Each number is 200 + 20 x the weight over its row's rms, rounded and kept within 0 to 999. Layers, rows and columns count from 0. The size before them is the row's rms in percent of the matrix's.

# down: layer 6 MLP down (transposed), 1024x256, rms 0.047, rows 710-722, columns 128-255
# up: layer 6 MLP up, 1024x256, rms 0.0503, rows 711-722, columns 128-255
down710,102,184,217,188,220,167,207,193,219,170,193,193,196,239,222,181,225,182,210,222,228,202,180,190,228,220,213,206,214,182,211,188,196,194,203,185,186,264,202,205,236,233,214,195,202,215,221,184,153,192,164,216,230,228,228,232,217,227,182,196,204,200,218,191,207,175,191,206,220,166,189,213,193,222,203,188,221,182,213,208,197,195,199,204,175,227,203,229,212,216,212,190,174,164,249,171,195,190,204,223,194,233,247,208,196,238,195,157,205,210,178,210,224,212,178,213,216,222,187,200,213,201,195,223,210,150,197,194,189
up711,091,180,185,208,202,200,213,213,215,187,192,180,201,218,225,197,219,191,229,213,222,210,186,180,209,198,207,179,182,190,202,193,218,181,188,192,161,176,227,196,191,241,161,202,190,186,206,221,218,145,218,168,186,187,192,194,189,222,199,214,222,208,200,203,190,194,177,220,233,178,177,207,223,186,201,218,181,215,172,229,191,222,232,182,200,226,196,204,168,221,178,229,153,205,216,230,174,203,183,178,210,177,195,235,187,196,190,207,220,193,197,199,199,181,201,200,181,215,216,239,219,215,212,217,213,232,214,209,175
down711,089,208,192,164,224,230,224,211,187,205,186,221,219,175,214,172,199,191,192,192,225,187,205,188,216,213,182,191,207,192,199,185,201,210,209,193,215,225,191,222,179,208,186,223,202,188,218,232,241,196,215,174,188,187,170,198,228,188,201,182,178,196,203,182,206,190,214,212,186,184,236,191,202,192,207,218,190,176,194,203,216,213,235,207,172,158,205,196,230,218,201,183,178,157,173,187,188,210,198,223,210,227,218,239,163,192,191,188,210,197,183,142,194,196,208,183,199,248,157,193,223,213,190,189,192,178,222,212,208
up712,108,183,200,183,179,179,176,252,222,211,189,211,208,200,199,206,221,193,189,185,202,201,191,186,220,188,199,225,153,215,211,190,177,222,195,189,195,204,163,249,185,205,180,165,199,160,213,197,178,240,246,190,181,191,170,189,200,189,221,228,198,198,204,197,192,218,221,237,212,181,195,169,215,192,194,170,189,227,158,209,187,182,192,157,189,202,232,178,183,177,182,218,203,204,169,188,200,198,192,217,190,222,207,182,226,200,187,172,193,160,201,195,190,213,200,202,201,187,208,226,193,203,177,209,221,169,213,227,187
down712,110,162,210,215,197,211,204,169,189,192,175,204,186,188,212,238,205,178,248,189,205,192,198,211,220,213,200,187,193,230,242,226,191,224,204,216,202,196,219,211,205,163,217,199,194,220,243,210,203,217,204,219,199,173,209,199,220,178,210,183,180,200,237,165,200,238,232,180,207,198,187,202,237,191,171,240,200,190,188,224,214,219,195,188,205,202,224,196,180,205,188,216,228,198,228,248,187,197,190,188,204,154,219,182,183,203,167,183,156,194,222,215,203,189,193,196,194,210,204,211,212,202,173,191,197,147,189,181,179
up713,099,210,228,221,177,212,182,204,160,215,200,190,195,221,229,217,229,194,194,226,201,199,183,211,186,191,215,177,172,205,178,201,204,197,190,213,171,161,211,164,196,189,205,230,190,197,207,174,206,242,161,180,225,212,201,208,206,196,211,231,198,195,168,222,173,210,184,192,204,187,177,221,217,177,195,237,194,183,204,198,192,236,203,166,183,213,172,171,179,205,216,195,182,205,185,179,183,220,202,186,211,199,218,196,189,154,174,182,193,181,206,217,216,160,201,174,169,197,207,210,208,215,196,205,184,168,184,191,200
down713,100,197,175,253,227,149,157,193,203,199,164,184,170,163,222,196,210,237,202,205,194,229,196,164,208,194,191,239,193,234,219,211,197,180,167,211,186,226,215,192,193,203,180,197,198,200,185,228,200,204,194,216,168,236,221,197,242,210,231,197,195,172,146,180,207,207,186,235,204,214,175,193,207,197,223,200,217,174,194,166,214,207,196,208,176,223,187,227,186,200,196,199,232,211,198,171,235,211,212,203,206,191,190,186,219,204,215,197,202,208,225,184,222,180,202,214,210,195,200,237,179,186,209,220,177,218,214,184,188
up714,085,185,231,195,196,214,192,209,188,218,212,202,213,222,186,178,244,191,215,204,202,202,197,187,226,164,172,186,183,201,207,181,187,209,187,189,187,195,222,186,199,185,222,193,185,206,173,183,162,191,178,208,247,216,177,224,196,174,198,231,190,188,189,192,179,205,224,216,191,186,210,189,228,181,173,208,184,179,229,224,173,179,200,182,214,154,242,199,217,204,175,235,191,167,174,163,193,178,139,190,195,196,184,175,205,182,173,227,208,207,214,195,213,204,203,180,193,210,188,187,218,202,175,215,190,203,183,215,195
down714,090,171,192,205,196,182,207,187,186,179,196,198,204,213,235,197,192,200,233,206,178,224,213,205,180,199,186,162,196,221,203,223,185,181,180,249,201,192,204,177,179,180,228,190,196,184,196,200,169,197,238,191,211,181,214,202,176,198,174,213,200,188,199,203,187,206,172,241,172,232,209,184,154,176,194,208,206,180,224,200,213,201,189,185,189,198,185,171,220,154,161,200,192,183,231,212,240,212,202,217,231,201,220,182,197,195,204,209,222,203,234,195,175,222,216,193,188,168,194,214,206,195,201,213,177,241,183,213,224
up715,105,232,193,217,203,207,202,211,182,221,186,211,218,201,188,193,212,229,176,222,206,219,192,199,184,138,188,172,185,184,180,173,221,212,210,182,166,176,236,201,193,176,205,168,180,215,209,206,200,214,190,194,184,153,212,166,228,170,204,187,197,193,199,198,191,214,187,197,194,193,200,221,227,195,196,217,148,182,189,197,207,171,238,212,211,188,189,204,213,216,186,242,190,189,210,186,176,196,161,215,197,208,193,217,168,211,189,194,223,177,174,233,214,207,204,184,210,223,183,251,145,199,173,206,205,179,202,179,182
down715,110,229,235,212,199,191,191,180,188,199,171,164,216,226,190,204,183,219,192,252,220,204,203,181,233,204,157,189,219,204,210,212,183,213,225,173,195,198,182,188,192,207,179,155,192,188,213,215,183,188,203,204,162,167,202,211,224,186,188,211,193,203,220,233,167,222,184,179,184,201,200,213,251,182,188,171,202,187,177,201,188,198,196,213,204,212,241,209,195,205,193,176,230,181,224,178,186,171,205,212,228,200,172,192,246,225,205,203,182,210,205,232,186,184,216,206,237,225,206,206,156,209,161,241,192,211,213,169,204
up716,093,225,228,194,216,179,210,210,206,202,210,168,195,219,205,218,197,205,186,159,208,218,194,165,216,197,206,194,201,192,178,168,190,196,137,216,203,218,185,217,201,163,193,183,181,167,153,202,184,185,197,191,203,189,231,185,242,213,185,218,228,200,204,214,214,221,204,214,215,207,205,163,193,194,169,198,215,209,217,199,189,195,198,201,191,205,218,175,197,192,224,224,197,224,181,239,188,210,218,194,179,198,187,193,234,178,168,201,199,182,203,211,199,208,220,204,201,225,206,247,210,211,177,191,215,201,191,225,190
down716,093,217,177,232,169,200,178,194,199,211,187,216,172,219,201,206,173,216,207,234,188,159,188,203,209,195,192,218,174,180,193,214,210,198,224,182,190,214,189,187,188,194,192,201,239,204,188,193,157,252,225,206,209,188,156,216,195,179,211,180,205,216,161,219,178,203,213,202,201,162,218,192,217,236,220,206,200,215,224,223,163,179,204,222,187,189,183,205,226,192,154,192,187,206,234,197,194,181,211,220,209,232,204,229,181,192,224,217,210,170,196,181,210,232,195,188,186,214,152,167,204,189,204,180,229,200,177,184,207
up717,096,240,206,210,179,228,216,206,205,182,179,209,250,223,224,217,191,229,208,194,232,171,223,194,247,188,188,182,217,220,177,180,182,195,230,164,227,186,188,182,212,206,184,189,169,158,202,151,183,247,237,187,189,216,206,165,222,196,180,194,202,205,177,191,216,224,167,201,200,202,215,173,199,185,173,200,205,193,208,212,205,232,193,203,182,220,240,198,167,186,193,196,151,221,181,200,228,178,212,217,182,169,247,199,182,199,198,179,204,230,205,242,204,210,230,208,197,210,179,204,223,198,203,164,231,237,196,205,191
down717,096,213,193,182,220,216,225,170,228,192,197,230,225,189,223,199,194,214,221,205,193,167,242,202,220,174,187,202,207,213,193,223,147,241,203,219,202,217,181,198,195,238,206,217,182,206,200,205,219,182,212,199,187,235,175,197,181,198,208,215,202,197,192,202,208,237,227,218,220,230,231,216,197,189,195,193,191,191,190,180,210,207,206,200,229,179,179,169,173,165,224,192,144,202,179,212,214,213,224,198,174,209,197,209,190,212,198,194,158,205,181,169,185,163,213,199,200,202,208,192,200,195,161,166,204,200,216,177,222
up718,109,203,238,199,212,177,182,245,198,246,185,202,224,192,153,224,213,188,196,166,188,150,228,174,179,170,206,227,193,184,182,188,190,183,179,141,151,214,219,208,190,203,177,228,177,222,172,186,184,192,168,211,204,150,235,219,216,217,203,197,168,186,166,175,229,219,180,238,219,174,199,190,220,206,175,151,197,219,179,206,201,201,203,191,177,193,203,224,220,208,208,200,194,203,184,194,214,197,182,190,206,207,200,185,193,229,190,218,192,193,183,209,182,215,201,180,167,187,206,247,187,203,177,213,193,195,198,180,185
down718,112,226,207,208,212,202,189,208,189,210,194,174,232,198,180,212,196,214,197,187,257,213,201,193,214,180,198,176,203,178,235,179,220,223,216,187,207,192,187,206,159,183,189,193,183,211,182,212,196,177,194,214,170,186,168,212,207,187,177,191,192,229,185,216,159,204,203,217,225,206,220,236,215,235,170,175,153,209,220,199,181,189,185,177,204,211,162,230,190,169,212,184,188,234,186,180,249,189,202,189,185,171,191,206,213,183,229,206,216,183,229,202,190,217,176,211,209,196,178,207,174,230,187,186,233,205,177,188,209
up719,110,208,199,172,202,178,185,213,231,234,188,139,202,198,179,197,215,184,228,194,179,155,204,158,230,203,178,212,196,174,164,201,183,167,213,155,218,226,192,203,232,197,199,202,184,165,159,184,230,226,193,205,202,216,202,181,224,185,200,157,177,211,202,154,223,209,172,220,228,179,194,226,214,194,212,199,192,200,175,193,224,209,189,195,199,176,217,192,150,201,178,181,197,173,187,204,207,168,209,209,216,208,173,194,159,187,209,261,203,180,192,213,196,219,167,199,195,230,180,231,235,249,173,180,215,216,218,187,210
down719,108,188,192,192,204,214,190,206,210,207,212,201,158,203,186,192,222,215,206,207,188,216,192,186,214,169,193,214,228,196,179,216,230,172,178,181,197,219,188,174,212,204,184,202,216,202,229,189,227,210,205,216,204,218,237,210,170,206,168,216,167,212,190,174,225,198,274,192,237,252,232,194,206,223,218,209,209,197,166,182,234,204,194,191,199,192,201,218,194,185,182,197,229,158,198,211,175,218,222,218,164,197,195,197,190,192,182,218,178,201,203,213,176,209,215,175,181,190,241,196,206,225,185,194,181,177,197,186,235
up720,087,196,219,219,180,196,199,219,212,198,224,216,174,230,227,194,190,201,167,233,190,206,186,204,193,206,219,229,207,195,203,184,235,197,192,185,161,180,198,199,217,226,161,144,199,217,190,223,205,192,187,219,197,207,252,194,190,196,172,227,210,189,174,191,192,168,197,198,223,188,193,189,185,177,179,200,214,231,211,193,169,193,211,201,195,203,212,193,222,239,204,197,183,181,226,200,186,206,167,211,136,168,203,229,196,187,193,189,232,223,224,219,226,218,224,201,194,200,185,172,198,200,195,206,181,226,207,207,174
down720,088,209,215,259,223,218,202,206,200,231,216,198,220,185,222,156,189,236,187,223,200,191,239,205,210,191,167,180,186,180,195,202,190,227,214,234,206,218,173,223,231,227,195,224,192,195,185,222,199,235,181,180,213,191,184,216,200,188,174,184,152,209,170,191,204,192,206,211,214,203,227,217,196,191,206,199,229,183,207,192,221,236,195,203,184,222,194,157,211,178,190,216,240,207,179,165,186,217,221,216,216,248,212,221,176,204,184,213,192,160,213,176,231,221,207,197,190,198,172,220,157,216,171,168,194,187,209,177,203
up721,080,185,207,201,204,221,193,221,210,205,193,205,227,202,187,186,198,192,200,219,213,206,222,210,186,184,193,171,206,179,181,220,187,174,198,172,200,183,201,214,252,222,201,177,226,212,242,176,208,231,210,209,195,165,197,187,209,187,217,222,206,206,217,193,205,221,198,193,225,176,225,212,179,201,170,174,193,181,190,226,157,229,219,192,178,195,169,181,196,199,186,212,210,156,224,187,167,195,198,191,198,210,198,201,192,197,215,187,163,216,191,190,200,223,217,213,210,214,165,163,222,196,222,218,199,238,187,159,206
down721,085,210,187,206,174,192,214,211,167,198,206,188,199,177,166,198,159,235,196,225,182,211,247,217,169,197,209,192,187,194,175,196,187,250,214,202,197,203,207,193,178,246,214,227,210,184,176,208,199,229,204,167,197,171,214,223,228,205,211,197,209,231,198,180,186,219,207,225,170,208,226,261,220,177,171,170,210,189,193,198,219,198,211,180,193,210,226,216,209,230,225,195,229,205,191,196,177,219,197,196,195,221,212,201,189,197,140,175,204,183,193,193,217,214,199,218,181,207,199,149,234,213,204,165,217,209,241,163,174
up722,101,183,216,223,210,210,206,206,195,211,192,211,212,205,215,200,200,186,211,222,203,182,226,186,197,168,214,232,204,206,204,191,233,234,205,189,206,205,234,194,224,233,205,176,179,142,195,201,204,173,226,191,181,214,224,169,184,211,148,224,195,204,173,201,207,190,170,186,237,208,212,229,206,200,192,229,202,220,195,204,202,232,214,195,212,183,189,196,225,218,179,207,156,238,203,214,206,166,207,220,156,212,156,224,185,206,202,216,239,231,227,211,209,223,211,224,200,195,195,200,200,218,195,182,209,199,229,188,166
down722,100,210,191,200,185,220,226,190,165,223,194,255,209,168,197,187,187,210,199,232,172,193,200,202,201,198,213,234,242,213,188,210,208,205,188,189,199,189,193,215,194,197,178,179,192,194,196,213,187,188,198,174,171,220,171,218,178,152,178,221,177,166,227,210,186,219,241,214,212,198,181,220,181,205,227,190,172,191,212,169,202,180,212,208,164,211,181,198,176,182,195,206,203,207,171,212,203,179,228,210,179,236,200,247,186,209,205,172,242,211,205,196,201,199,172,187,199,196,174,192,164,202,188,178,218,197,194,203,157